Part of a small language model's weights: 8 layers, 4.8M parameters.
Each number is 500 + 40 x the weight over the matrix's rms, rounded and kept within 0 to 999. Layers, rows and columns count from 0. Numbers have three digits each.

# up: layer 2 MLP up, 512x192, rms 0.293, rows 216-301, columns 0-47
# down: layer 2 MLP down (transposed), 512x192, rms 0.28, rows 216-301, columns 0-47
# gate: layer 2 MLP gate, 512x192, rms 0.287, rows 217-301, columns 0-47
up216:466462493477513523550511598569491490534491493511482480493504532469518460500546404530495486590596432506478590464540476535494541452508496483500570
down216:477462483593518477515522592528612500490483472501487493460496601475527456489448504541445480499474455585406448474497513465591436526591496454500552
gate217:468515508550515525482518539560534520469551459531546525514453541506487486545462424470430497491483479543500471481477486520498491474454418523436494
up217:487501488511474522501493464428544457548509525468537488478500569560533541471510507400501526438434535463430484432600543614495430437486501563487516
down217:521383509511499539599459524529459457511493504510518496516512441495520529431418573520526479468487475627408449515530541446454451526568505467513502
gate218:439520525464493574527493559545529471450410481523497558532520515562505553468544486482508526497542529545545501515543467563536527472536493504463560
up218:492437506508462530442550542463470483472406543491484516498530527497535474511602503572545484480566504508544467496432474542562549513545528515529504
down218:536494481526487513562479453481553477534572523498577531566491546455462494539546539463470481490514445505473430548548534526461509554457472505465455
gate219:530499482550486558526550483474525519441539494554409475485482500471482496553491447498515444463480493439507534538443527588507477495541519486435494
up219:506487449495518486465507459538488494503559477522407520535500533413489472522505517479518468472497469546502553528463409540466502476497506450490536
down219:529526478578519517466574462522519502474545486502431412537445471508529513535486541479433438459504491442486433504474450496541536508526519504492492
gate220:482490524452489479557522473453456455519484522524494540520573506525512481425476520465462476389411463484581458473443547531476519511500426526483501
up220:502518513468488506573485503568522438513512505503487438538512488459494514412494530485486423470432457532542470506524549542495561540528503515571489
down220:513527535531493457543522524434495497512591470564536528461493487483503495465510527486468513519551549527504444505490470561529558431464498472478492
gate221:517465476526498530486468511552553485506542484568566512497495464523540516507530464512496487493490527539515500490442505514523545490458570514532490
up221:503522473537501505512536482457524473510493578550542465537505464517522501510550484491448495523485494523474461524494494502525454522453492510524523
down221:535486509531502444562437527536481493476456520561496507474481533480541509506482461449588538517501579502498504529535490535517502421505483489567487
gate222:471475548475557449437491534466456511469510558578495549565526448528478533446488502469468486486482577496498474484570559507482594490525507453495530
up222:451601474462542473508452452449453480483526579558504543536524476530463501511509538476506458498491466601544473491516500502439536451464548461502515
down222:554521456468531495578434480499559417534477518581442511487498519444478544488479535446514485485549520584482504451497572481535493597483583440502467
gate223:458574490429562528496510544513483505476492503530589506461516465538451515461579449491497508535490496500554437430474543464428531433507457564477449
up223:466454425448509497504415517468521500419570543575548412450464524556558498520538499409450459511450491501502438562449469541487469472466490478467459
down223:526566448500592454480514476544426474516532490512508525433457435515521491487474474523420407526556440510519532556453499484441500397537526517440466
gate224:515481528534554433465515573437496466501512501533436543539479386554532466453542447462530453500516526505519447503447511447481575504395511427493603
up224:511475402422468500438482433538467527512500566521520591469576487498508546523491535465442501492551513489508524505524495493566439504475536502482508
down224:463501434452481483523524519512472562530385479494577598451498558431505554534385469514463549515569447553452577547412474510571501425502466506560532
gate225:492479533468413411467501488474614539518484565534468486496501456557533514451545563472453524583497479441524550509511572529506477598526449489468567
up225:527526545506463434456486453535521556578511510435424556490560491451474473502488562471473468618482486524520475498497531464530442548456472452471541
down225:500549393437501487465479519467450500459564510547460524475479537525411507509521539470479508466535472507538454496481520489455476475429573472476445
gate226:463500454430428559434487477478534433552477489502503433458458490472543482581540460528486513533480495520446521392443525485503492609473502496490523
up226:480532506508455538468477470521501461516479519530534531503566492470473524506466503534479493422451507524485514510482538529467555565533491508465519
down226:407512480504504506497547516468521525490439452530560474547482515459470464475473491390473436489589516496481493482533516470445549464538445518411474
gate227:520491504477422534433545483497452468535494553478498520549573472437446544571468531522499494514520523527499465550455548600528533462499478445522501
up227:470467456516545509479514506511517584520522590510453465551528543509564383486549516550532476507519531547468513480520462447532458444487523549474468
down227:470442480514548488455472525536526492514489471466529540444527488540459569505511514433456407494527517510514498521465445556503485484541445561454511
gate228:459437535536526478571537538485503458493555508572499450492513531545458451447539496503528461469462443455522519574483573488477495539529471425547557
up228:518556512460539493583440453521480500517517510520478541553501547428498495524484513498481522406447549444502501417494521530498511540489526556508501
down228:475518506445441488563553544469556472520518531558545476605464506404512467469440554538505461502527520454518480542462468499427481447524544419533466
gate229:503490492500449574554517507488473500510506579502511489520433502507465536569488535488504514474554536494497548424483518501486468496524512499563512
up229:477528471539459482438470586571503502489503485456545452537493468472528516509546545481545465418487466540549484507516590470472509455493491485535452
down229:495571507459444463509457514456430532488484522493445558482540562462535510477446512504488494438526496491401517527506520508518532483439453477542485
gate230:410449564496424581485494517536512441531543450512486551515517506570538478492461449562480546577534554507441487517493495498510491437559545502474453
up230:540418412451529518473518444449568439466510475539452546550509453430521546535546532510505457447504488580499479531530518496499478460439484511490531
down230:411462524498542511485525515467577527543520443478527527518524516502414467525592507506487528393524463525542490502521588463445509548534533461482520
gate231:460518515427420512532593557483494493492489463517479600533488458524490512445455518507432453503439466479479549519471483526429483455544446458474523
up231:550492517474576482463465439507536523498486476468493482415563511472444486486554528473577531493581518490522488436478540472574450477479526548531464
down231:435460461518556476553532479514509472449533478503457457485591573467457507511544479556461449452512610449609471486520524507504520476441553490528469
gate232:466470502495468512454564470471530536592492526502497438517474468548481486478500425496459476558475522499517507520480474491478429513438372512520538
up232:503485549472431538515498528444484475524513539508534496519483458487536534488514515524533422493514452460511521474462521527544485517510476542444436
down232:470413475486517498523494511571535468454528464525469532573503513494485509511499486447499535465470584456516507565542509444537464508457538501441527
gate233:479481512501519438452530505397455414475512493511489508546521470499488511511561556430486494516525425515591521503474515503444531518533436481491502
up233:508524532388553485558498469518487467488501513586491537533513513474495507518556517471556474382510473529440498515491465438454468495472399488472560
down233:502409467534472463434437486492501511526521503467528538509502468486526556558559585465459518536470456528501493476497533431569511547519505508459467
gate234:427514474482501472531464500518490423495440511459477553490460489477475512500552487508521535490409504481473510460480551498490432504517431500503440
up234:449520551494474476504418584473425532474554488472491501573443506467556504424519463492484474512480529399450501471560537451460477529535549497462441
down234:534513471463473465462551499478463493470509522474445560455462475551443525523477548451502503562534459515550571449453508460510551557469584503573486
gate235:422454479521462509518451545502475512498589508539485545561520434562537608468543461566474490530513452516510571511474502468524548508512478551499536
up235:456531476511508505484554458499544507470447490504487491465562526414431491450472519483521470525504506542517444449526502532532504504470514513544464
down235:489480576541508507431473476526420508488525491424537575520480464498508445449463520429582491560453421481537518520492535516474509542535504488513438
gate236:514501531504513467475521480490504518479512491579527462488554513529562477522566521459453511511511510534493551405467448479432516494498504571494466
up236:532429464429482455547492527497520522485532471449528533513518521464511464496443513515510488473528493464585532547504513512461510496490495447530561
down236:507434427440489558480502460521509518551428504561472479504497485508496437474510475511551511474465435454474507464530508475478475469506410478525412
gate237:507516499515515540527482462475418518459505541546474530535520525497440505520501463566512538511530499486514539504475501441512497461507491485515500
up237:538484476489472454536508511518502434481472493486419472471481549489464512507458469553478536536571471459544514497500506548468414547478492477492572
down237:480448515530519517422492499557497578489543488508512429474582552483525540436554541488453470532452475398528462502488496514555539509575473569532588
gate238:524542402438460489483540464581422515489525495542499496523513436525480468506560493509465554535481570480510458497429543460468429483522499539484553
up238:466505487542435508468523489542450484449477472502525552513412437499402520468518567547534528486484556562521511510418565581542503528496550604540521
down238:532477425526443448511538517476407496541443508506557446507489543461488526432536461391515427481473509445564518443491522465492552515471492572539578
gate239:468468459436492503500512529492460457460563457529560506510535460490503642476432575438522485616536534513537492391487421471458490533480520507522573
up239:483488468427512460458494503541501502534466515528506447506520432548511579505449511448491505570558523521538480483428522496392447500524496514494537
down239:500453481490485603518519549410554503484442462482557494512521492513475448542479456475508535536509455428464511509484518428554512452454534540524526
gate240:450495518553478475599493535449501512433522512522562429486495455459494542518564525473541432462533482472478476464486440518472468457516534500460516
up240:526526516521413508510447458562508467523489512522545522463563474406459453522449521484461505466530513490492545548485487474486527473552424459545556
down240:447462469475444480500441484468549527517524551497556516505553494441520391514483562490420514500493468518467525470521580500544468518470457509587508
gate241:546516563515491518537477558509496483558599486550456526555526520537516472517521544542471512501517477470529444468478493465498491493519504478481538
up241:430539545524554526555460507533507538518511420528482457464561473543608464535561470515397474581545464462557447477517465493460529413537483495514480
down241:503435536496609490546495565440597471539525546522470497527533520537512438554525449462516490519522509462456501543436562507503530452487458498511497
gate242:486606537429569560586504498480481473559539522524534520405504457421569519522486473520557440543458466453520437438411474469570550546453516493494478
up242:535547427548550486525566451523500514511532490579559504503496509500541475482444502487543502512457491533493510472434490383502548513442541502496484
down242:449554535560530481496438459517564538535490491555555428488480424445531500591398497498565440520581448427474493501457502472559489526471555468508513
gate243:502497490553441444526503420523468546454449421564518508555500472507509514509459549459448480615463580503540519469551472553499527501463490501534549
up243:507520540523529492524452494498464534494507521516466515492492548522445476482471514493505519524458482450494475485517439486568525510501488509599532
down243:466539501486438420534474524472579508518499472414513535471535528460505643390488540522593449512486516582498481530549504452557510563501542539481584
gate244:467460472431485528607469547498500474546492473556550398494573514511519476471570501447458525576508474542573557481445493606559510551534528458543483
up244:503547493584504394474552484512456491436554549481502437522481429565451524456524485536524453491540531523507556474550446481452438395499509526510556
down244:496533499433460516504484472546494496433507474582541577513469477521447570487495521433463480540601509478490575524528486561499517550544453564493490
gate245:550455560463506498492453489432469394508538512473559529570497518525503489419481477465488513424455544507515507489517522557567466477481484499529529
up245:524496547591529502520496543501532543488523540468532401466466568508492467437436560447482551483493551516532537553545515564543451494529501479611507
down245:529479477478538489460561527449521493513533495549443566441484588425418525430500519482472517535468469490501457496474483499534458436464537539555528
gate246:483470386437512442493513473466541520511527558509468548546509495497492536462578469518516497487497507451468510524485522506496582468503474484540505
up246:458508484411526494488493482534509532431476563521599543489432498510593439533556496504486563548475467530452540535426516591500516515470513483520540
down246:512479476529484505527438509586487531446556551463539581484525545522550451494457505477488538510495508451526538551415522470457459490519540513509534
gate247:496514470551495542506534504504505453564547513493389516498542508505539495455483495475549465482477473516534480540532538487476482537533459504509427
up247:445507500455516520503528519528490544493459458439493515510524524492505529563450512513516509497520533514559461529473492487476468478458606448487477
down247:473492479466521471461461443481514469441464521519559559497564518545550526485479489510548502517556505512484509488527535589506406439526529480467517
gate248:492449462493523531564503487534424494536544425458521499525536483485480504556497620470463480493543420532510512504482477530495436482496501485514435
up248:536524446457500525540519534503546566502421450439471503478486509535480483437480480511517547457493500513544516530452559483517529521506446458534545
down248:534513502488492461511515481492485486460530545483529520489525485499460530481454512469494458494515488503480513471494497486478508540502513505506487
gate249:459474507505548475550550499457509585467466521570492509494501493544560569490520463537466539518481527578527537566435500445483440463494551512499457
up249:530456531508502527455553525527499502548509472489465553446538499508484543507491590561554435525572514522458487437478522569493466509522490494507538
down249:494556489552519463518507548544502538542517460472558505458604534610528544471468581509446500458549581495514546542449358523542487478439586500479533
gate250:466516451551476513527481571532563546502455517524471529433453498461534485493441528508509573477516564508511499533500471461512454559552457498452462
up250:456489489586483489504412460528556502598493486508527493460541497452544457484441449524443548455493507498462472490540496512506414478488521533458446
down250:505499506490540503537547493555496495502531501559553502510502517456452553482514528479528457495476489511483470467525455476478470530531514552487502
gate251:516446523429496520523501514455434543531448539509475486464530459521550554486491499530499503570537482504579464605468503534421527501542603517440507
up251:528499588470438508534535501468445563467434542578466513498501427504480462528561573550556515525491509469540486523502542495374521527465550578552447
down251:580514461576496438401547434451519518522532459533548475492466440464551433485483557552503463498517503419582562402541526544417570605525622525512484
gate252:509509598491512501493507489490471574483505531479513517494485545490431512495531511487479495519548485449507514502524483577509560477447545529534514
up252:451454522523525505514489489528482532561471464544479578545506535498522602535553540501511553481467467481486503498547528543482569549458556458520485
down252:449445482484463473516524476417535521491523458540484485468469420487572487455531494533444490428487403618467479478477521482467579530501486450441495
gate253:471514473501474463527498564551529529560560497485460494516482473536522525424528474542530544448491506410470483568490481507477567476532507491457552
up253:519436465441495433508483516473518484442500519458482461463517442464488569547448464475517496589522492530460512517479568513518433578478494506491579
down253:517446493551493508460523505535485482494441516504447510494507551476474521477510474461485534485514544511525528467567513524529537574443525530453477
gate254:457474453485555527505406509479531517457450441588545583508499473486538568564520544501453491503589482468451519432554506476443468485478534499524501
up254:510503497540608537488525540523489473458566457543459515545527545509461465545558589507501514485509496458425486470449441529468489530452521440518506
down254:580503524537546462487483500537477482522495451500412407410506494489509553392452481506547557519477468474475540616368462477539521464501482457462493
gate255:487483579577512455443417514485490549485445547472538501499498477541405531454533495477480511540513407461490527567459516543536452552499539509462537
up255:505491542455462512414454476543462515478451509522485488467506478584518473462536495504477458496522536558528523468465520442546513525584600527490501
down255:486572445475465483441529509484497447494531488531440587498476524498479532518567544505444485486452496501601513509555519514588529556587528404478518
gate256:439514534513489489531428473579436497488565540550511462480542542482497558479525568435489519473517459484478494602460501487529484607557476509546513
up256:536499467547561454421486553433572540540475522475467525515497447485534432504482584571544505502565533471414512433483487431441539450416521492436442
down256:521461534501480567504486460535527489483512475529543485544439332569517410496438492446487433504564545451564531494516533456407457522447470473476458
gate257:506489546525510484474481549522477476444513541508479467525556518565483477512497501493421526500449592480500566509500514551536499464554513510490494
up257:548494488506514438480515497551518466493502499487498533493548517529478467470491534456485491512469583445458531545531539535532442448502498489496500
down257:567554507397561521467548550527480502466527494558491539543493476468455490546492514456527565458521443529468511470578529580532464461535516445483466
gate258:509478496552452492546509513434507472490406482564438422460434536580491485489560481445468520548497516485451445554518503565467515479511399498503507
up258:486446507526500479539543500522499485515460527554528452439455580486444496497528498500481497482489496482436503491514468516498536479465430467442437
down258:508470458607521446466457511517473460477483524555472507523465532437499543536467466537491467544555502464530570470493517466444549498515444461429460
gate259:571438527535364521502528509482440394508520494469423519474491483506516523511510443564488492470528566457445528464464649522487455445502442473529484
up259:514524464449511433555545466481460519542531561425641535418445508464506550553467518555442433500481573573504540534386570465553426456431448543607503
down259:473523500529499541500538476569547469587498502469429494473437500450447533563556478436494421411487446481453551443599513467520509508540480512440421
gate260:540499521498474497440464485487573484498592459539546521534581473486522522415480492511570545533417461489538423504508472503558571515521504511497507
up260:472460482554529447487511485553455477503613564470567501513536503415440501494461499555465502529472517537565458561486535465467518535497554506499510
down260:512557560540489558482444523497441559508552493588536494483525507527526494511512488482459450565526446498467518444450462482466523525503482580512497
gate261:455480462624464604544526445511566487490557554545524542579480452550531432575530497491396574451470494446512533502520438481537533521539454497522535
up261:512571506545477490558417484606431548457531548531476523462425451491513543518519453468539538506522517483548497538603444497517483558509543628487521
down261:466547466469450456485518622468590436519540493577467467465505540496476548496427505490508419495518577504501490435468527531434480439500509481540442
gate262:479562517554520477525484500486566505471500471545464475538465498485508506514559509479508578509448461519452435536515478503509484542494560554543488
up262:565469428547496433439547458536543540502485582521546465472512518481498476472476564456498519477513512499548498479477475495431515547427497507467534
down262:463468569507523525570416504474466494525441500506515521473518475536515502489525462509459508514451498440532551503488513489455541502531469485533506
gate263:498487542551539503594506522525503586487484522563489482454465522573458501550485554509534494570447488483483504481531473533495524534482444416476494
up263:549460474493554537562571506491460628481430458496560477462549512468485495502476525497511580483500584507571477477537491576589519525479402519547559
down263:465521446529465434476475482435547575474507473520553555529524505451524494543491424529545505517517483543566529482530454431518444521513497538527564
gate264:528539504475496465457519535524561472525531564505490538502439560477476510460512566511448577512491494462483548425464560481424491501483528517453522
up264:508511477536512456458504526528483549493480454454532474532556488481513567529474581478516520524495508523538522529478442496454492481502486515459533
down264:464441505559498567522515530484451486477499518410550510506587481490517515450514482488491486496475527513518416581549507514465545460553470547478494
gate265:496547460478474501478531477498412437513567498501478373498522538538515456495501477444497517558590445538523466461474612534469477520546494552402459
up265:464504495509526434450532511516515552542483436486468520444474562504512530550445526445602538445492570416431549483561539521423493490527533501467484
down265:425554497569520520510511512456429588473492478431511546547485468531519547508583560569600541512493486525502525437545510496507524493516536479547500
gate266:508469460481518490493516504463496521479464499535497480506552535487552489553523566506452463428466518497526499502451479505516523518455468478498495
up266:471511502535517553522507555476479534486495528524509480534489480494544481490572526549452493517440523519464545561550484478485440421496467466491551
down266:524506467506566483586450460490505526470547504509476530578528528452500570469567570446451486515489529531450528553484496549518490524505502461453517
gate267:511451487462476553502611524489467553465632475469574551486551456506566531511546517494448414548556537498568563535507463480467512389468485481396479
up267:466519548498589492471472456522449469490547521471481438501435474493572556445565517424505516518471496462487512487491499486482488540546524467458419
down267:450512462528532518483569540467454573496517442467528518475565487563446443444485405514443481488599465474482500522495550498497553505463492513490498
gate268:488538481454558455469503485473399444592504533472502482499464483539519495534493593498501435514473507525516474508506435519539557485610504438565411
up268:488514449500494534439519510531527502494521411470404559586471491534546510571458499466457505511441612449506503531509486501510503505533492520489553
down268:509457510497409541526483466517563515520442542460517587468489532458524490474528486487477464540504467534460417496511534480503554493507464573479454
gate269:431473543599522475496502501464497573556571433552413474511458482506524482529492427438520507492525401479498460530485522481543500547481452510505528
up269:515480493503485500526540531500509447496499499562616590565481526481459457463516583501496520535485528507502601445460502602526550436506494496440463
down269:460544502524406505475502514509511456461462468492535513427521512455474531519449568547569462534465416441526496387560559416429476542543484463507452
gate270:512433510496522502499505430491510532476532475559528414504519530468482454458470552458582510486483474500534498469481507464446528472469462464536476
up270:510489561516489525438525508489496498545529549469438525482495466537524516538534529481510525543488586430567474514488490488554418512483514444447567
down270:552429532444505486470511531447479549530569431485506486493562523532509502500530487550524491548527548469538577534501485461534516437491559481555527
gate271:534454476482406538500554481489556487458511485465510580543441470361460535512523463552499504510495565529463539501442461474443430544519499504525559
up271:477543493465507468495525516536485602515450483545512409495551499545522535495521557462518513438544402470531476447553487536599572470509558519500461
down271:561529506494568545527548531527527431489574495453478503508582591493575447463486448515469551439485530491475491479559493554540532439457470552561442
gate272:497528421469533474510560545485540487483545494530523464505540499522493464487504527478574577490461501511522481516460479516517531551502538519522521
up272:473416465558497486451559514501516490502554536504521519485520530485548522523510498542489515516501538469470507510501508442537530428488522537517500
down272:519513504445545497452553557451482464471544527522493453502499407487462468514526476489453530545487552495509500573349474514462487466447495500459564
gate273:503496435515442473615498531456515508485515473447505462500548466466507482504529520418478508546514497473484388458456487460491482487568515527471506
up273:485454444480489488520520498449517508505470575446467488499490494517492438572484525495517503501474533527479564503468572504508511505485499455520501
down273:482542552529464494533452463525482529530470494504529435529541477508479504508521512484493525536545480459530443475433509490512439518438517437513513
gate274:501467547516488502420445490520442461555506573521512533551502485494503478540499447504533519433476572421534473460495571486517448449516456530510599
up274:485482523482490479479512502510479549551486459526454420533483532483548518515477417512482518508495471459468469474460510464520473499541473500477471
down274:478578537482491508494514523519510546474485541546521458520473518596547534464448474457489475513529444509520563502487512501571446480504511531529525
gate275:442522520495508497480474466520428445485458463486581492523508495467422523491546504541469436578485491484550531487477508454500509498489477473453498
up275:479466544504459461477584522513497519503495507440453512490480488545516550530490586495449445463492463485449504501513536504501533514556510551446497
down275:484473548485506517476456481549411516569502420515498560447493468547481576500531549545561486515481464538487547490501543481514498512470487483550516
gate276:469444502464456606495506482522519476513448423488492590500421511525513469532496494487407534518461518473461390537503496449486475499516481454470502
up276:471554549523473513516506462535538500527445486523503598508547422524501518476492478476496506450471547433420447536535523413487534496500545450504534
down276:502491556454508437466455482501575482489513501524479529441464494581504484531468556448455490488483548473523486500440439476503470495470498442497502
gate277:472490535520583480499513508453461505510507499472456482505553510514466525454521459512545504581446525501561569497463496518508515532484501527598465
up277:505534546485490545538533546521510490487560535537540580484425500490503490487555516476538506482609482515525529482493494504582569533503545475494494
down277:553498531531509499473449484507525506527544566525479517499460437437521490436465491456543536494557529553483544465517509526557492478440539445519507
gate278:460491520489546551526471439486508486490458506526479492530484477447567538470508428596503474451550424498515509387454479491463467501550435509562446
up278:489519493538518614526518442457424523466501496472438512508585596489591498470509502529546442513531479523460466490431496610451449553550490526475502
down278:558512463456537476554472466422449582431457492486442472510515462518483571545506441458458504481534464567445564491431554512514444515565455475578473
gate279:530471529495551411495459513467463472534498433594525411581459551546554526521487555507544512532498468474499510529481503445450525503501439467540473
up279:541570434477556421570456528505509461450427422581516451479492467546506506498454468473551506517428550446504569542515477483478510452460480515467511
down279:537508514470503570475413499496473549469542495466495613499518514466439523617482478462473473527488485457435515493495448442455554581526541541443502
gate280:414462489473508484475541483499466541478469538536544585558502511530496531538478465501486532513469488422514435589462502426488526472437437463531566
up280:473530519530537433538475513525439463487466513493491452536558525511532461443497525505511523416559413548551554515522487507444482554493427502517458
down280:546350452504437494543467489554524429559475514514486485486525496460515457566550439464546473514462515497519446485578580428448466533441531400547431
gate281:486527476483418547491482591422508455458547511521485513524580496476550552560501425548502427468575498488475434543544471500447477533534451465499515
up281:545453458525549476492560405533608554486532505562516453465526516554435446496496539512443504511551509438493498454480500472496502483446459489480513
down281:536474494450501523522594451538482468491556480543517454541495530581506435518520496553561482415426518478535520523538492526472537420441495494495472
gate282:493524518526525523481560512521535518497501466474577527555509521487452446465472392517504517513473535494477460431465487519512453465439493458498539
up282:525462434435552493523558546476506564550489434440471431527448507480453447504450487459489509432535515523570437474515461480432429514467465447451532
down282:567517489502493449550529466565489453491524560486442515501526515510468481467456470525457475499545495492431484548483457495486494505504451525501540
gate283:533415464524437478559485492392478485529571530538474448485490545536514545486550506538449462519539478403491500482471434495563467549472470549465461
up283:446504531533479556416527452500575491455457483520454490501493521478559561515556563443414480432461531511555532467517506531495476552533453411470520
down283:524490485561461473465531489543511491444641497548522508541485499507418441524523554507530536558537522425482469468473447457513487521476495511485517
gate284:472459513434554515525486566474541536498526473513520482467579465533499540542529481473408484479465536521491570533467448464505502565530535493536481
up284:484415470490490500455505488491491617532481462452475495507485558506541510497469465525466492489541483575520617467489492458571519506560534506555468
down284:546497582476552541481530536526491451462491478583487506498466507557485553420533509456489543495530438468476478490554436445486510526524483459527458
gate285:410454575474489440535498518440509472565557506519551535464504518547507514502478454536446422576465484526452514459493450455458467553508446532455545
up285:619596449521536588532471494559518527467485543500456450556524492507501509468496520440519578454462494512516467502489513591482560501435538553494512
down285:478522495495436515508581486489496525457501526491529485478512440501505419507486505460564533542483459481512485518496545480535511507466484521543416
gate286:514518484496504510522466503428516528466491518545502479463540487517542549489537493494543472454482485509511489513447479521457481564534519482556547
up286:478514557529446549554443510486492516463493526525517460471551490463477504512486516570490468533491525549459487521538514519535429466542505511498508
down286:537518487449482513486494506478551507445478500543488522540498555522486556511530523485500487505526435479448496485476530455504484532479485523461477
gate287:490536494490569493447490565463428477490487440512517564532513450540416553490560465541542468460512442492486424464488524410462498500517541540490468
up287:448558394433466522535449477442426542446529532493449465535527489505493528438568556505555465528517556425515478504488501442490535442468522579548474
down287:455489529564488516499452504467523546384518478546495504463491400527481480452514499468490515518539451521486522551550401531534543544520519508487505
gate288:464521498469541479457462501516486569563571484522469479515492494551509497511415491511489494489468486487453531570502478515511524484506493538491499
up288:511465474511489481556515507522521502494480466478559458469452527532510457482538488534458553548431487494549495534523461513499504519503419441473503
down288:495536518485516526452515547503554501502501473550533514521535486479480551463501537495511473498499482496506516537454497448533492499498525521425476
gate289:556466489526494422462486576503522441460440468474514524564518515455560492506527585516491553520521483512510495502419508456460490475501491518542439
up289:496520541482514521458503484486435515568466537491506493502513512534511515573493469546524454425494433470467512434492537494540564464489525455483471
down289:500447511516503596452504408499463449453452482527536533537478496482524542441455531451503511560506495469553470478471535543501449505534492427506489
gate290:519487475462480510485515528502561585499491480502507506460466474479560512472513487464556449462540472470602590509536499461511491485501518511529486
up290:517528465463558515440497520504516521447551499477516444502483502523557489502522510513513504520516503485553475502489539495548486523464417506542468
down290:584526481519585562515494447442514478524523506409450526508553503453457481477528485460486535462509528570462506521495450563522519484506493452447482
gate291:480490434460394473504524460568480579547452563577434535596480491472439484436523473457469483494560522491541487572505546504525494567516550508489520
up291:461482443511497558547510474460515487504505507504514479467459550423536487562496558484591520530482589411407527480547453521527490559465492516462527
down291:543542520503528478502444498491475399431492494503491493471421559479614478475572499481502488533529434519481526561491415480526544516520415516478584
gate292:443480456472498448518527441463495497432456505583422488503463479454490424540510513499495488502525433428547560484529496540571549533543462523468478
up292:477542540497461558520449495506499528539500508544466475485534455557449573478537487485495527490522486556533559482472545465361422494525501592485403
down292:479516482499507512471454501455492430541555446396533557417540536517498473492493519484506424528528523543475465483466548562411515497419519521499508
gate293:459427567579521475589434503496463505419460545557539478538474539554475526449473500493481526475460533517535554517527558539525563558592551491506489
up293:479515473502525465417485545529597521445478548554539452488558521512589515603477561509495496482487460499477529576438479491497507541527490444501474
down293:498528503520472560474547494416435457555492505464444472435485520431486493548511550545403544562477484464504507491434498549525488533612484535516536
gate294:580505435504527540494558444523428504520476470555556460518549478534438556508523452543518503477510477483538546511431491478531440473462459440544489
up294:520503438502475543543509484479462517484459479514606457520515473528474499519497536463493466465527491527511459526436532457558459476533502499521493
down294:484498542451490509506524483508496481551396495515509469536490522467500519472502518461476535505529499477460554496555444584430573530589464517540493
gate295:554493481469426468461511567509490466527535484490537550605399500531450497502480471484442469527501522509458528492547455552471499440509448442462536
up295:485512531510557508510456492483503593430532469507476427455555539453503553524550531492562503533571507537542422499514529436491459562551490566514464
down295:513471528493526498546509543501490498441576436402546478509517550506533525499538460543497546439494580501525456461543535431536493500518502511498486
gate296:444512559472534479414517482514530490526560526545490519452431515550491549576489467555475517512555486503539457463502522546556509484587493500513467
up296:468547528445464435447604514496517551494550537518508504480450475535565551522519491557543515580534526477503513512449466460562519516535586457463484
down296:510429559486499510446510468534549480479505541492528530502513508477517527494507552503500488479522466479543509430477512502520534529487471480476481
gate297:517429532487502488506526470510605515429544543531529515497492586502450492522539471525523552491505462454505544418536497522453527510557481443445411
up297:495568499420521485437494512534519460552474478424509429480493461501507545407494520557568472549529507578460424547434541514549461467473542550443501
down297:491521502538538446543517543469456427448516493484501569421476422450505551437492467456420481461525474488495456541486450524483520531417361587476505
gate298:512553557503512462514503541495562469446451449468410370504469479547555485527441539499492471486487495456528476485493457412499564421557523544440440
up298:545458407500516453451488412556453482556516545490552482531473438486561492540495451584430474553554530533501478471475471494492440499510550489589550
down298:472488501469566546493516429552502519541459506493558551468523500515463566442435464510487585572505514544483534534517577531467520485511494539559481
gate299:455522513495489377529462496496410546479469516461521507481525480495513569506391567506486502477541494488500483424431524517535462523492519480495485
up299:514549481540493489512490516482406577471446514529467474537559501521469454469430490482518499487485534496493496434448531551464458522474553471499537
down299:465538466486506456525437469497491470519518524493471498514495465457495473484496522461462379571539420448542505517460460579542439495507496558509542
gate300:519466495512532563460517466454447496494454483536514453485456481499474532438479506518478427511480484485506577585559484484498470507523483533454447
up300:527512476539472556527534502471456515494472532526492525512491496491480502513514467472436490524463520524490532540455486501484498526483439531464503
down300:603583491506591513497421470455512512595539489563457454601455552493488505527493530505517520459497498543504525543504448519501461474459497555520480
gate301:487471488493493454484495567509454546432525447531525500522518465471586431486472499527441587433573488550580552485489516482537563554541473521488495
up301:445505514441513511507527517532501453548528510445521520558545478562462454484567459505458490445481520475528508540437429475567495529509487486483467
down301:536480522476441505514473457513546446491441556555544510460479522477518561470462473466474478522500507433494568396518498456496468525522462415534463